Part of a small language model's weights.
Size: width 64, 2 heads of 32, MLP 256 squared ReLU.
Architecture: LayerNorm before each block, learned positions, tied embeddings.
Training: a variant of SOAP for these matrices, 114M tokens, 3473 steps.
Each number is 500 + 40 x the weight over its row's rms, rounded and kept within 0 to 999. Layers, rows and columns count from 0. Numbers have three digits each. The size before them is the row's rms in percent of the matrix's.

# q: layer 6 attention query, 64x64, rms 0.226, rows 0-63, columns 0-63
# k: layer 6 attention key, 64x64, rms 0.242, rows 0-63, columns 0-63
# v: layer 6 attention value, 64x64, rms 0.226, rows 0-35, columns 0-63
# o: layer 6 attention output (transposed), 64x64, rms 0.19, rows 0-35, columns 0-63
q0 107:475593447521565495460454547530453477531509541481494472437521436535481507516480521469579463536453552530421518460502519470456466512436528463454565510554454503554472561551503492472500468491455472
k0 107:513510427453566429507452568508495448506461518459467477520487488492636482590461517418485518482550517542502528462458485516479488524490545421456525525516498522494517470486540509515505486475579481
q1 101:511532458496479426472543475558519526515454527567439456546506590520502513510575491457450426505482402503486478531526566517479511459455510474514492539543502472562520537504459484444422499553487505
k1 099:491569480525482444496498504452450486506509513606457484530538494468419500527499523500450487433548455470509552527485517605560500461527509484508448487507480561548526558526550491464474525562421510
q2 094:543579519505556510536525507415510538509500614477481498494449520448507478487487479579451526490569529583514531474544486544482487469458493534487480500480482495511537440430434484437545451495543483
k2 097:472497489485528466478466506511525484542500568399428488504508552506513512437468500507518509508483506499532453471530498506456465505493524440439579468441528393488513444466450457519540561569585496
q3 096:526472473452475480561540440495423528483588467511552565518501486420506511488510440482493553518435506453491529461555569511502479482496537449465500469462531519568507545478421455537502566516516551
k3 102:582471531537513522605491543520492511491513466561511483521546453512495479431475517532424495496468547560518461476473493512546452445502574486469484542524457470585413531458463497441472465505475517
q4 115:551492493524422493489583556481565464521567558468468480500483504498457495464488406482447531528525547546445504534484529565520510494452543474469487540492510500542522544487503478415480552421452550
k4 107:526477520479546413487503511498567516566505471540475463504564447490484480438526459545549405519566498525422467529473534519556463505495557470452516469475539553504478517508470448485534552509573552
q5 096:525488450523517496432520484463458482597537610571528563499434456482432468469500475434444457474504514507479483505469468507514476438553497484466492445490541489478507477450469518591501507479478458
k5 097:516467495484591498506451502493522501535478582504525397476481563452425469538468501484467517463467508536509397518473475481510528474577591454472555505520564510471506504531504459500532470493465453
q6 110:561561456538523487543564441567488528503571432463529488454525466512460466528478520511491413485493417457574479477468523472510503470510501505546475498431454488519488440563513496457543468560522454
k6 121:526523575526516412489622531507477537467517516466466534483449549481527515492463532481477407495517497423526559455482478461471523485539452499538499480523496401506491523511472509504497453504413540
q7 103:432524542544522477513498472508509451490389510512489483529531490484555515515467457458523573524495445458502472492584432512483442508534531491572464448514435522512557548526486497534501555452488592
k7 107:559515534489409494455456431528483432446406491524547546478499545521518469489517463520476564476557486536583469482504509515465502459441522489562432521520415568541512525512476514484494523480515496
q8 120:489418561496462437539457499442512453532523502560502435560527483551532558493455460516455497475461493558560533526491528424503521456541524537527490504517568505384522498537468473494508484491539455
k8 107:481454518455513478524470523500497504531532528481561421517423525489457520507477454492502519497526471565559530578535471457471474564506432490449539438529500449569560469562446497538489506510517404
q9 101:520409427460550550506521437441503451482448545458460531424562526442527541472477505433468451541460514523485491537493518576463565499557528491489508480497445522517542504498487541510498522480510423
k9 097:501509469487593480486424543534556435561567529500468529469562553435526483512425408566500508506476484510574482505457486501492522570499544495473523484458534516533522506446496490510487511445482438
q10 112:488455496568497576501475513506525492406499515498440530477517467458527425448510551549537476453445596518467459553530475512559504482504431500536518537475468442432542490462474531503531558460518521
k10 118:469489469516522552478561453507515544503489445565472581434520471500444403467515470548478540515467508540397478463505530533496486470479450581573512526523557491475507549502532499489481498488539567
q11 097:543526506516526485519548475516447503473481489537475517483511444494436511451558510469427523508461473556533524478517429485524413454534484486531429557584586476526566516565496524547559546525525509
k11 106:551476469537499498459474474514427529488483503593564423513533523519423443446473527458456538442520518487548515428543491501529530431494474574496471534581520513526514537516508530468474453470494561
q12 120:516477482484538530476524540424511426553474562475507503519518536520476572522485518561563448441502480464497488483418516570545499509542440582444465486565458480499496520463478435524556480536546493
k12 117:442491474439522530585580507555429500546490513433490477496517561477483532489555478517540547432510481505515518509422486495533539578540443509501460487473493487491460525497478441456573569450464488
q13 108:526516550525560489495540506518444484543501477427533471518509523430482477488468475474523456525556535555488543500509443489468459475453402490525505655478484468453505530536501482432499464524503539
k13 099:500463433434472489428534489439467537582512502496444459544548495491485455533448496470536470479534561513501507507541460530445460505413439527519489547486554461509475568522494527453594469508520515
q14 096:525477433564571484434483456525494534454486452478493517563490491504534461527475464525425518573531443498475555483507561507496559523450465528531511466545455513474545539564439487406489541510458478
k14 105:490490511556529406471569476515497506510468475504414557500488412527533471468423485535463530427508542491544497504469545540511565521455455483509505426522498534472510519533472493521424538509442432
q15 123:459534508526497428544482485456522420523526551514517494453514492494499491464537509513458544431454529502499548428507529517503597579464479484566469509496517467502468572505454509553524418458578542
k15 110:463482466525511514502508551482475464565478534496571470493472488487464443466554552518460537479445471517460507464447542460478482466534464537647525550456492499567453493469468579508468520521552506
q16 111:518536451462465427528468486576483488457537572466532485522436464503542540522488484538515544508521567481468436475446474484510468451493508505505514482537550446440435596547553531536477534577500497
k16 121:583443492559521499589513497510452549491487530416547458523503417486502529556440479510513512455549526537415479506471498493542505527459509402496562466554490497497505498515519550536477479442531476
q17 099:555541505438459488509523512504489517450468544537532447410455549526455500553557532457583519483511517478514488571537519489488490531508540475506525485482560528515517441408465432590483492540446504
k17 099:518561491451483483496479548515510469376546538458519450487514494559469512538589526508469523583473485476532477481552469518517461476596525475421461485456456527436536472438491494527500495499527502
q18 121:541496487485511532461528560427446567390527524473487470536494534499482474426474505575512518490509463465449503504525544471459515534572563533516393530558502521495491506565428490482515515513522505
k18 119:423431459538521513541500569506386530455468540501441509460559434503520516429508501566503486527524510470564496492535585492517475546501469521424494507548540499500476475526453479508492535441511532
q19 088:492514500501462513545463418445505554507459478495492519567521549459525532438442457467484405508515503587555510514474514508552456461478545538591494419463493501538510581470482491519544529506518508
k19 097:487520595469423507507503464514459448499557485530502513554511579436473477454434472504482473449515487552504495480490467567481457515476578555507521458485432479580488526499512464498516549460509412
q20 107:520477544494589495501538455476475495459537498607548480522491414548499560500490503561580508456417570544521564450479484490494448494452474517481542502495502493497475471481491416440524517481488497
k20 102:455450507431558510514569446523480560475501443494526519538474507623457464502525533477464579496525540531532577471468481536555476484475547555532469465506459425513479518473540489447465515498516513
q21 098:469501487528469573448531550487481521533535403495577538553502485463469544458443447475500450509488523490489489542464548460490524471557536418428461497521513533549467513508529575573471497449484531
k21 089:458427512509512573540485528427504497524501496538531480510513481419612461469523457507551407509461506510491433533473480474512504503504584503457506560534502510511448514561500473497536434476437538
q22 097:516482528521426494549491530535562528487447509494506530463556523451445453562480503464473469481522519522503519545526562443564507456514451537419515520511544454364514526520544505520464565516485485
k22 096:523467489534479519469519455517480567496573473595482506473559475505430460453548514503502489497499481555418497516545467518477513500507374542536488490511508559454481570532578501530489456513447471
q23 101:551495510506495530447549530481528421508506458547506524521423456550415466501464442429563510526480483517567518545440568508501510530464486488480544521582499554448498494503456526461527481456506573
k23 100:461474461453555458463511471497524562575481472542576486478387425512528451480525455480459508522501550462561493514491481506505567513586475471452477493532481574478505497529482508439563503498484532
q24 111:465529552482485435485594483512496487522530495521477423523497563505544485533470507470516483544511515481509437592521478434558508461460408447458564553515472531474503493475452477473415553504527506
k24 109:519518491416482436507466544451531494525539503454406479482467473495500534554537395511529491517526500487472489599532435537474511457462470429427524475527509489494559468507475484497549465560531477
q25 115:526480472413468452496462513453484536499520478514512510491499478534570574479529541543476480534516443509434510518565574471467610426527484503538513525412518460517514500539506506501426493468501431
k25 104:473477505507477502515484495483533493413565518527516506534548437502493508520490577570428501514429425475464581580483512527498487501440477514507514481465513454559472514438502448550441552500427471
q26 108:477461439524539515542494501457490499465513459467470488438519536511506472551434538466528444444489494507521566489554584475454437454490530445496540552459441499478592522559508408510536483460496511
k26 106:499535465427477456464540580502548527445525510489486538417553523509558481492464521413501487536510502529597538513495462447460407495569456517481504563530455479558510535508474471511517469502509480
q27 109:527506485457380545506417575580548529546518478458515482457558472496456491516491539414500449488521512488504503436485566528519484558465505595496506487542503508516498534540515435502530496490479482
k27 101:528548479509447505487518523524448502485499451537508520557518508483495488439557551444437447479512465560407561456497525490494506587499419576480463476483467575466453552465535507503498496436468489
q28 092:574495481524552469516496482512582546465478622551455497426473455476493501505540554486485512510473521584521481483506525532454488513467505537485450425554498524495520405486456455468513555475482464
k28 093:509551465517594444468455480550516506455516546465469552502489556582482435416503482501421528476513474545520523435494494515522523511519494486461558400477515517453544463481502507499436553495514451
q29 097:525435524420562537539510450493449545539485576530519555492524525432480525443520533439491541493522532468478561501461567503451459498517512515426523546455495574491504509482513497463487410505486440
k29 102:485459437482511548453430484465444538504565486582490494525578538489396508517505530490505506522462557543516528494473510506540495526515536524524486564446506516507434511443583491431467486510422487
q30 115:580542509463473545507505515500509495508492485453608528480521441485505464477468412446489471469580516536545535534512500517476476539523492511553508482488577467469533433478449488565530544535400515
k30 116:537523525507492481480514509513539523516507512418562439527503516535516472485472481526455466543495526543578391431574483477442493524503483513424526437433504483455493520495435450572546480450499476
q31 092:401435532516495512526418499514518528496543491501410490491489535442465529533551512464440471532425525499501502478560535481473502559464531479446394445507455503549532491516492550489485487486574485
k31 094:528521443534548498522426575466526427548487528477446533499471568453569541480489461485503439467465473513502469503517483452490445532514506463473519509555548483563566410528484549496499482560557464
v0 114:559468467554532501491544520480445535512526434551557492435532517449518543460524434438576500499412496501448537485542466503526520442485518466510487495484437450457484470536503444570502565526542467
o0 115:518538469461492478506539511457551443482484444539488589426495569557547544524464486441496504441471527514506569471503501498583522506484490494459474440448467527582465478588453463510509535487527481
v1 124:451525475582545467465530502497453464532538533481574523455487473484512482475490482549544514523494459564501526415614465490567460506442464395480520510483451511516481520494527496490509433467454519
o1 122:457584557537483437460604532471488499413455510532524526413513555502492546514471515473489487516456504519467495494465500521505521493464497476496578532485409482470501522504582553450563490531491471
v2 105:515555439521468518536487530484515560533460558506465407550428460544489416533507440508551433444471489536499486436441524478485516490493533503472513532482543481538573511483572482525484547494435488
o2 111:512514493452535475502516516465501500474501508501526439537538484454590508503512514565497489464440493603483516527448511448433502575538476527497409486451493532516561450482577465575475511482441540
v3 111:535489582538549500438480610396505475532502453506465509605496505551442570500459498553500501450495543475498514465509470532504500561544507474478489536511420531471496518508492488485455512474553495
o3 112:501357527542429505496506570458425457464506491535469499456510519493476483505535444565513585472511505497498487532566523519468551524528472490517501436476476542496492500487497535497576463569518442
v4 127:459432474484446406569502531463509426491513483498526553564480589540508424484452547513502557520512505529498446440530430540552538496520483506479542526500569510502457497532554524540522508483477539
o4 136:527516505574457461543455491497484574477536498448535520433422496566538495515450508515541504527552495543479510560511463490513536485499470472484458491511524583523522485430523443388559439519473473
v5 111:507481556489467490470563473526497473497450502516421482528533489516496513462429509470431530541485529450449512495508490448597597602505518485483449554450471481550564502511551471514501447476537485
o5 107:501501492496521567541465472527445481521536528493476439507492511554431519486469496482439576440456528494510421527495463467625518449524499526502516532439514493529495489441511467577594516518466492
v6 101:444551474481488465612561509542584481480506519524514491502522511484493539424540486515485515506588505534539440490475483563523492525463519509505464523597452484426499457505495483524466428545545455
o6 098:458574488488519491547551512575534531562515485498480478501531519509480476488545417481464454476502385471468527524535538460511501583506496548492479516445509512534480563445539451419534498435494454
v7 103:428501509452474534434548577484443527421536524538504518523461467483550517427544484421521501454507536541516464502502514507610534540465496483567561479497538471568555485488465516475503475518477490
o7 101:497520469453499477520529527498517512503521505490511528475462505394474512511528486441478468545494495545496441519425562497579498550393472546501625477513526543505498508531441515546514479528419491
v8 127:472461501447514534531529443490554522445582489482464455552529527489516481575538471433499506501413467487487468427519509511456563479462490466570571511524512525524443534532462454490418479546523525
o8 118:488475566474554501504460520512483484443480472452469568474475465490483446460528523410536481545450518588520435508467497508470542536574486549512434540491536523484508555447424508497521567561517477
v9 107:540518449533458563475480531491404532464477416442505481532444549464453479482457520455470479524487513479549541483545481572623539511457475425493548512495524501502494526525461528499536549472508484
o9 107:432514440437443457515490548466522473441536506493494518493482532481414598503524572461563511521549466497491488522525423566525504519495519524543511491421510569468526466492483474533501475452550556
v10 110:568424443545486574549528477533460425495562516546464545511456463537547566516556459444435509541516501500533522516454511528514442487439497544468466495483547530487482525533440464473439472515533500
o10 115:409511482480511614470474464512504512518480550503529477457501538513506493586496500458450457514471515449476590484567536552477497527551496462483444538486538502458536497454419513479476559549507442
v11 111:485534510509510543563526484443523462484488546504467569494471527454462473474599516448493538590522521489536553504517390507529520505434447485510479445458541564521483536535457499492504473409494487
o11 125:438533447578490463520496492471494487496509525485514517518487479565469520521463480508438483496536496583419500447484488569525474610519496432486537566422558490516516498457449503490472544548436522
v12 119:482392538480507496483481539549561505515497533460415524499537445427485588548515466520440541517503432575516484449535473466485533465510524557515501496481449488487501487506567462459542516561508545
o12 118:502469474494490494559505541558516429586501571474532495453512428543525498446557510492554447525415485492471509458507438498497529389522487485498509485537435553510466486454492533508566550507490530
v13 111:553550522513585474496503467525435465478509514505511488514494442461499509482546487494536493590446492482501370456485590503476480517430434520486484583517499479512532461511533534443520524539478454
o13 116:584524549491529486468493490531474544464489561485514448519557465465492569557495412416578527516497460472503566503452476510502535514434475521557471491419503514466500479443512567548519458502502470
v14 105:475536497478423464497544490530491572507482511529541458514500544522507542484452480432455503546542449503530521486530547454458505406507477395511514517521540558459436466426530507510509566476540437
o14 102:558489454464541522558461511441507560466575595564479502448469530485483517458530501520498463507474474449473429479454542474486581557463455456449464462531473490505513500518505512473554576495532552
v15 118:470564519502516458502505514563506429474530483439523445493502473469535549411542476481495455526511485604464542523495473546504538450516520483541549594524446499426511501450505552534500563456470476
o15 114:505527449431537473539611538522462550466473462505545468494530478542454451525519468498472447497541547541525525529482444548537494475381494531464461518474512528513480527457437571499529494458551497
v16 117:469523437521465493447475532563487559488567483546462486476541475495461537480494461499531546574435556536469539492454420519478535508482487529470411473514427460531489450497438584493544479500464497
o16 106:536535429539517478536480435525478392391501491511535483541585489501470517552503501564523484496543478494515487513574508461486514483486474513425474493469498551492481449542438567458561537469497508
v17 120:490507504418510481483498445541410572420529474554464451539513476446539477528542433561454459467556477508478533439416493505456522507505532514497508503480563533488545442495473526550548478471502529
o17 117:473585512443489495488497513468517482509500529561509527493544441504496468459468505534567517505499478452563499556442501478483516464505428506589489529499574490568543429487437565432487533480421526
v18 102:452454536510508529541507516550569474412495481464456429553487522441464471516532461468573490414439592510522562552525551477449503475536522559516486465496554497474502522458480512474505499485458534
o18 109:476493484540480476453513481498512494571505394418562486443472491409525520557521546525482568491472473529484471498527480535474534485476500520530484440526583462544578533447493517518439562495495543
v19 103:508487421475503528480512419509466505467438540517558532537494466471487559524484496527495429524454548521461541487484521521543481460543478498499499492497393562485591454578452499568543474553496470
o19 101:453461434490534519486501486526602460503520560499436538565515518550440529560518497504504579508485547505494519500429505469469480433387527536504501498538499492516541490527490489472568459452468441
v20 099:437584496472505537524531509472538564527485582452571511493552483424507450544512477525435492492530567480470574474559477464478506481504500524502485511556541537530490448557505494436411480467489518
o20 119:481537548448528506558569514415541467544504499462477481568481488504466444478511469480521514498583516510498415429547523518490498492531484457553543455555505491476507442440522523457588553464462531
v21 106:590439587496478465479536480451518503507469560478477588461469542519490482502563468459451476401455561543459504514534544544439534539501478440489457506486491478536491475479514524517535561484471537
o21 106:501442616497523532537502536467541472470508444547531502519467471474545482558531557539553510416537518415436518479530518512501492471489489540440506476472481511494495547491478496535508464498369486
v22 104:477556517457522499541409453571463481556489512517530538491456554460560510581494466532459495496486597505523485493547479503597462453464422519516492511497467442443506486482516495537484500432512535
o22 121:526485471468508545559539492454516529478517518463532547533623462495521490470450496479457511455431474522471496513561505487566499506502532509560434502547477502406568500548498481452486402489518542
v23 099:558508503505474512558433449412506496503535450516501499473524505496505515462451586463534504478506510467579475463536490453514548547501500447603522537518543513433487494522455531396513567479512513
o23 098:557430527420503478549482517476476536488484460432517519556435501512524499526496465491548480506503448429484548535471507520555450566504448488433552515523495505529492467519565570427439572528488530
v24 114:464448483476466487561488497563504443493542512490463522464439478480455486490500457504519441482523551507478586494524582496489512491513446508466522523404393477537532453533593538500553483493459532
o24 108:484481498478574521491572484554532484447494525496460440502445557463516488482450479550542497481525453552423505447515424529519476461523528535517526497568537544478561541451500563487462504465491397
v25 110:546520446526471458471473426435500494482457443408516469522472562494535483518524504534571602541487483513487494480542547545536527558543548540456481530482549468497538487508495516442470449513463425
o25 113:492543502544501413458502496518457580526555441522476451551474512408509547504541495409515522478478526491503559567499475520472430441541445478495469548512459501464553519514457495530575524528492475
v26 116:518557593458530517510480504499501515536493516472456501530465511508487465493458469471491497524575452585488476498512585517565465469529527510501355475519543445478495559512485540468453425505523508
o26 112:451519474531529496519470457519456534537477452512523537552526494492543525521493545511473504496429511482547434522500501595553474518505468477466539499491494516416452402457602513560516495489488403
v27 113:511479459492504479543488547525497519474481527507513552516529504545466533529530453493512442507462480526457494550536554535410508511423506523625482502487472462469555418496451423448493482498467592
o27 110:434421471471507458523491553575520510476488494502600530521553515514513494572525468429542557442518485513478511510495502451464493517478497444547479502542488475481394495583513501440456564501490517
v28 117:506488492546509545398573565502465460460531487506531425527501530465529474501470573514542509506616475508508477494493464491466590431512475498469486508489510489548557456478477519477451463431548488
o28 119:496503435551420509523555535499550522467507459559492466478517400482491512458428488472542543589506518534497502488506532485477515437566505459517474496537495517567426507473517450541462555469561454
v29 122:518502465543451504488573431464557449452528555557530440513539459447489460503459509515515459536499467472557518538496494459597484567509439491521513457460489475505533457482551562488506513454572559
o29 117:422478418474533513508534505494495477496537461467442426488449459484487554486377513492520481519494492472537540529492612504514486518505514517525530487469478553530615523481553536488490468514500552
v30 119:545580412464492541488553555520517443533556463538485447533451488491453521490430453520443557477559515520481454494556468406497461517544542515561504493526498478474438469492554521485540505484494528
o30 118:546453513455529553468489470545511463526459509501490429515499562463603479475452466522488483553477459486478469462534521585519497479426438476561533516470475532519425483478525487458572528562529552
v31 117:475544463529441528496535500544534533538539571476503497512526434521436526485418449470467504463495451445498502482462521518508542425526541543542562479537530570494548456412547478507577488454502505
o31 108:514567452449487604514494526499452474380488538445599473453456487553519480506515474449490482481511447552499514515485479508525473457483500451513540481545499522483533543484573456538523551464486547
q32 097:468525582460526491458528493463524454485431469533557534533529526548533503455473437511496511445552501573520521533472439535518461571469503546520514509477533480411509439524493604478515461452466483
k32 104:426494478477491559445513422461525469573465499443554472539463537565471501542493453540558495511515524502568424464570471464438541492463528475492509447455575451476527478522498491505533519469540474
q33 095:539420471468522498504460503480552492492508552521462539383535528522476482583476547507478418530484441502475458543483540527528600487520460532511501493466462514480519481504535506460451480475460402
k33 102:463513491479539444455526480519520472485571535561449560459524517449455502530509491508475442525462428467445528552477467504511585505532447499550498464495520498438534536468542451545473551509444398
q34 080:468514460512583501470456459493501468478443561544454491536543453533545524430538510510544567452498522540478499436568502478440455499526515473531599532556552479491436533475479491549470471498441489
k34 087:504512434530505541476441488495447533439451515564551466477528473527454462587461522459470629502515561560515518472482564506520457475476538538523541489446480512480485472508515484475410478507513532
q35 093:464460493514459514495437516560515496553522512531520501471444479526494518450423451440483524522438503537435481537473516482406518513524594471470536477504476582529477569522530530557483480424443500
k35 085:471487490543535472415399538440530505457482484565560510537473501420534498538534499463497488570544499563481475477475540497523489559530603476532506509546488552502503472549571524512501478464521454
q36 098:572482495485422463469545495520499470555471478518516515524525486495452471507474458458533532518477534498562454595529518423493546518545476460479531467489530459431483447426475542515485625493521530
k36 096:516539568469540506501494513540588525531556479477530403477440483499542499512565427567483503511494479529498433542542440521490493454510474471422516427511516540500521447546429462474490459540482500
q37 100:475443547464495437503514463427540538557531535502517474566506419463532572466499514520448558518589506472468476463519521471495574455485484536438507503461523505482524509506457551464476557486529410
k37 099:524466469498558536525419453485516477567532513457511466522513502510476564453453525573538502505495531565480484576461511492512512488403483513443517464460572425547488424451476463507451535531485515
q38 103:486536403513507504440486497560500453535460547413463514488501531437484526497470474482452464551518494473404497532491511540418507541466523496483475456513463472552465581567513544461460519520467448
k38 103:538547462552545507504468539502494430570481536453411498520562484441589481561410479512533443449509517531469454510467502515474552516456583422503504475491572526511492512509495508475520497502497489
q39 090:427474549456468502578523523505464534494532582437523466492578608436518479474462524461472451472528529538460506537515480505502416514476516497433430506483501551472542498500567527510472514496502469
k39 093:535512463509492505536453535453495481541556535434445477493558574485478521496505457517549423508529477561480475529570439464438445503513549459435521549500573482514513510510561485523579498466546451
q40 094:454499511513549569508536464438499521505483562533407509470479537445504498499529515441437531536489548510473501507582432475472487518509531493536489564494505569507547432489477563458462487389489499
k40 099:499484455502531526424375482507560434534478524536451513420524533525459510475483454492532496505466510488530476508531493510468509443466582483423515528463615485531538461477508517508497505543549524
q41 092:558567502492437535549539573546524469480586541455497525439448446482452458557501489528486557487539530450477432509473486510515473467528553516472470517530546482516446463509533542539487545521416541
k41 088:584490537573504490518516542540513559471492531463549441465517481514489479488531512528522458546531513469386478452504515488578523518532508425450484488473550534415486487492479514551515465472515602
q42 096:527525470496444411536469448506505572509455520495517537481488520445555476484540491476438573518520407548537553507536517509424481517504552463539493523484568495556579450573511467525490477524488481
k42 093:520568537540473462473415554487511518460539524508543435552544483500486470453478580495485474515516480475577485451587528511466459473529493452486532509481459499581553519458489515526412530533445464
q43 096:549481468505530538559494501543500562446560420495477482453496489502565488454475569485504493478504525546496508531543556471419504468459492511525498539382467466479557495545541513442516575495441486
k43 099:513459506517491453432578491470579587455530451529481593500586478507507472499494515506422446559518520507503577465531510490461425526464447527531486502501533469519484520469544476505438472484467496
q44 091:523540533535558491504428470506562537431516508483478481448467491537544514532501508558509559585526590516487489563537517456477499428452479493485597470495499522494520433433481465489470509526440463
k44 094:520525509445516483524508524503600471463522530435466541503460436560601504524456504496503517503438511516505491501536477483475509504501515399410555459475518468502582434469490500494504506563566473
q45 100:457508454507509547485457607449520526465487472412464471510529500516570501451503541574524538467459507469484506496511533536481569563479492509474455483474429533566467519520504537472469522482567590
k45 099:407512501510467533545509561500524471514451459472452586478529458500629514460539457547547532515504503477448518518478559453506460550505434496531494515507465523545454477459493508520497545455564547
q46 089:526580560470520484599522474518481542434456548487532504464454519501446475495476540562498523462526475495489543455495445478511469601506540585542456478456470538497558422508517454480528526511512503
k46 083:513481548504491482444528463590428511440520528413460514495535544555485494427540540523513546550559494482547560408533493494511479496528476496565458451490463474470498447431482547545485530493495504
q47 101:432480512483466508529442486524513463497453508514438534484511469487505517526543468428432475465500513545536472480536502534549516502483556499606451377495479489535505592450481555541535530465538501
k47 094:579553542563470497504482431514532424520486512557539539499466569448476508449501445491408519460470450572476495478466491509482501524482549531600521498480444556551500511522462533531459514493520491
q48 092:510473470553577571475520504479529539391423466515479536495532468465440453459535532467492567504500479468500539544531530486477477522522531497437458472602491550476577462502460547493544514496489500
k48 099:499486432563527519428490489516454558450502496557489550447504477531489425405499462543478540512483544501577468466532535485539550494512458553510483540524509603454480505498510505491445497515420537
q49 097:491454553555480547411604493588560557479486465498478532549501513507517450526431461487486479557601439507509442508487469546515477488520506474549526485523471537496494453502504532506487521505423501
k49 098:513576561539493484466499416442512503457470479514469583476482531498470476501481463532541438537553525447508440501512477570503572466467549513459518460509482490391518551561492466523545516502445508
q50 077:492525503523564445546487446523456520491562396502521521576488513490503480544504514504465503515514520496540533461499513456483421433494445397482436474467521485514519546581540497516574520556474530
k50 086:584464518559441449552562516435499567498484493501508512512458479499542501498460520459482473435498527477587526438505425459486472454480522435481468576548522458549489517543479514496471418508505459
q51 085:474475503490492496475491560507485497567415472515484446498527483533468513528474531408493454520505520484514488511468493390474432428532484530449527522519538485435473525556571590500439521561491466
k51 096:560452476504501534448459451468454520476505492528499430474532492488493554600505446419545478484519504562485521589556456467474526538468448515483517531543518537465513499577545503511498406509457495
q52 087:485526443550414494473497499538521502511534559552419521458420526518484464493552545540453560521415509549495467511538444545536503527473507426467471528457506429447491498527468542495454530489550516
k52 091:460490474591552501528486497495550505533473512533483502482498446461444467481579495510485502458495462438406466482504528531462513428530506471515518484548606504492555480520551535493438495550584551
q53 106:471521462438507504486564481511446509531474497557570564421465493477470543556559546441536494489491519444484502491469504548466476509483560443453556465397480486540469484443554499545457488523503453
k53 103:527478506461551537519509456497547464501510458516532503495531507479506513567570544498514498516456507490481489501434468513505515488525640454518469564443522486492452520413559486485448434484396519
q54 069:458508521498532602489523586479509468486468513460417486506525550490461428531510508458517461457516508550538458539477505485509489507508524435477478562578515559468521451455427484602511457519519500
k54 080:493555459496484523522481548450542461561489554454487502441468520492537490506514448467515489503482482471542450490566471498462517511593506457367518565497555466487553481542464489506593475493549492
q55 108:556520498496493529512560515441499468564457524514451494509567584476452538462513455467490498476503533543515503581485512575488442444469471476455504594494486492567508523424485435462491497480469569
k55 102:465498490446461494457508477480464522521539460590490456509591552467435465483523479475516472493528507524452500491526503568563449481482544542475489520442489535526464542474538413422542556561495559
q56 103:527524466440443532464403479477521526488459485430526541470602539469473503449499502473497474488597509457492465477520530504496526522589523546520452479479522435466472470502520547576553497508468464
k56 097:505520535538441608533476548522478502470546519449539498475571507458509537490473534547524471525459445517488461466518519445463518556489468553497507477407539573499432498500478473568471482478414478
q57 088:497496460461459535468493511569510546532430514525502493507503509458543466587513524480464481506508494601496535516522537549563480480428447539440564464549505525466503497519454405463448555528458469
k57 087:511556467506475463461530457502523514492533484517451505557563470507488482486506480437447534471517525557455500527493501584504521511512437544470570424538424536423552581479550473519483519531448431
q58 084:452513545449450562533461531547520518495504513514499449478529498543535509489556541450481487471493440495460544504600529484481475488520540479468552481499525540556547405459547435556433517487416513
k58 087:531570490502431464484430555475568485413499498509509491535547512551488532523585521460461525566522456507548515496538539462477438516561496479433480502490439552494517467483558469590503489515470521
q59 104:470465481442437583505486540535467547446501479489526547532435552448506494467488513544497507449526588556456526522483525524550531491504472452522563527487521531465481497414481473558506421563539463
k59 091:403494501526473569561544448448493570513549479510465498532519480450454458503505537531502544510437507507429454516507547564504446528535534569445557559496497467452455513470524496577497468488493464
q60 086:439525553549438568534473473492580518593450408491439482487515516489454511553493498484481449517502436452579471512554497463499514476483436482556522511444468481534517537518521511516518460558532499
k60 098:507587577473380515447501467453505456505456451547474545520467550433524526471528531455499431462462443449490533530535467519434508486500431528532464540499482459513511508517537504508532457539497533
q61 089:524487449495547521389552468485448478547536433489493474509492531509497453502483484442612506533532467478508473546456557500489526532540546464445502523558391528553538461524469482476524492500478485
k61 091:468514465424528471512511580479541430526486510447487496455435499466592526531492476499519465522500535437605500501480491509455527554523540418416479501539518545512523521483460449450554490493481475
q62 096:528464428477483615525546501414480520505504496493524550547482498502497558465418451506501446502432497569546494478504522523527450450533549537544491436454535510538537475495427497521521535505441498
k62 102:512481567482529563548525511519524511487501489562506510546553550473523504425444445514462452484498529534580467460516523543467492530543585517451543470504498393531495523526467422498528494416513508
q63 111:457470527478461419489513474507458540434464426516490456571520577511569504485515464535527540607522509460452477538508485462575477471509545442494468472491478540546522522498556532465430524485484525
k63 106:506452559471411486532467470482471450430527484521445495494489440509511542516453419528550474523530486473461497579502465531516468455421573466504469503547416575541512470502521488509433525507509488
v32 095:556510463516430498478524424439577424503539496515546462453539580517447536511419541521550487494487523551483535451470537452491566523527536477531500542569526475470491477484505427489529467493535520
o32 088:453486496499515532448487567550486524452504468454459509507453498408513480531542468479432551534458556470501605492485526447546430553497534537459519466568460556549561466513486496494521536466510471
v33 083:578474500441469590435530488456461476472489516467485506519486500538486514537410432555456506542535400532499591510494477570493497503543489510539487540433502556517484459534490546484459495472503515
o33 080:439436470487597505494459455511508465527435466529438540523493489544465512507469524545525508554461571466476541508497500456466507526414428449535550543538579451507495514529500568513513499484498436
v34 085:493486471547533518494518498490559434444473488462513496562497465565498522411578449474527519558473487534471479555477448500521451507510530569505522597517525551470481561499494491524529480510479385
o34 079:504495480528517472508525472483502523506534543424561453363478528506483437468558471546508523534534555504553537548467485513491520497431455514501440499371517498534492514480500501525524553510532450
v35 090:546479466538525491539486551489495537584499471494500530520487516502489479505531436492550519542553522523542489519481495568535404487491510451593487523515493440449532450448531483638482510501442489
o35 093:457479455471444566501570526497549487530483500576536441525480446492499502501487588486488519442470428522441533503498479545454504542435470497536467474443519542485481522619556473453504501509481530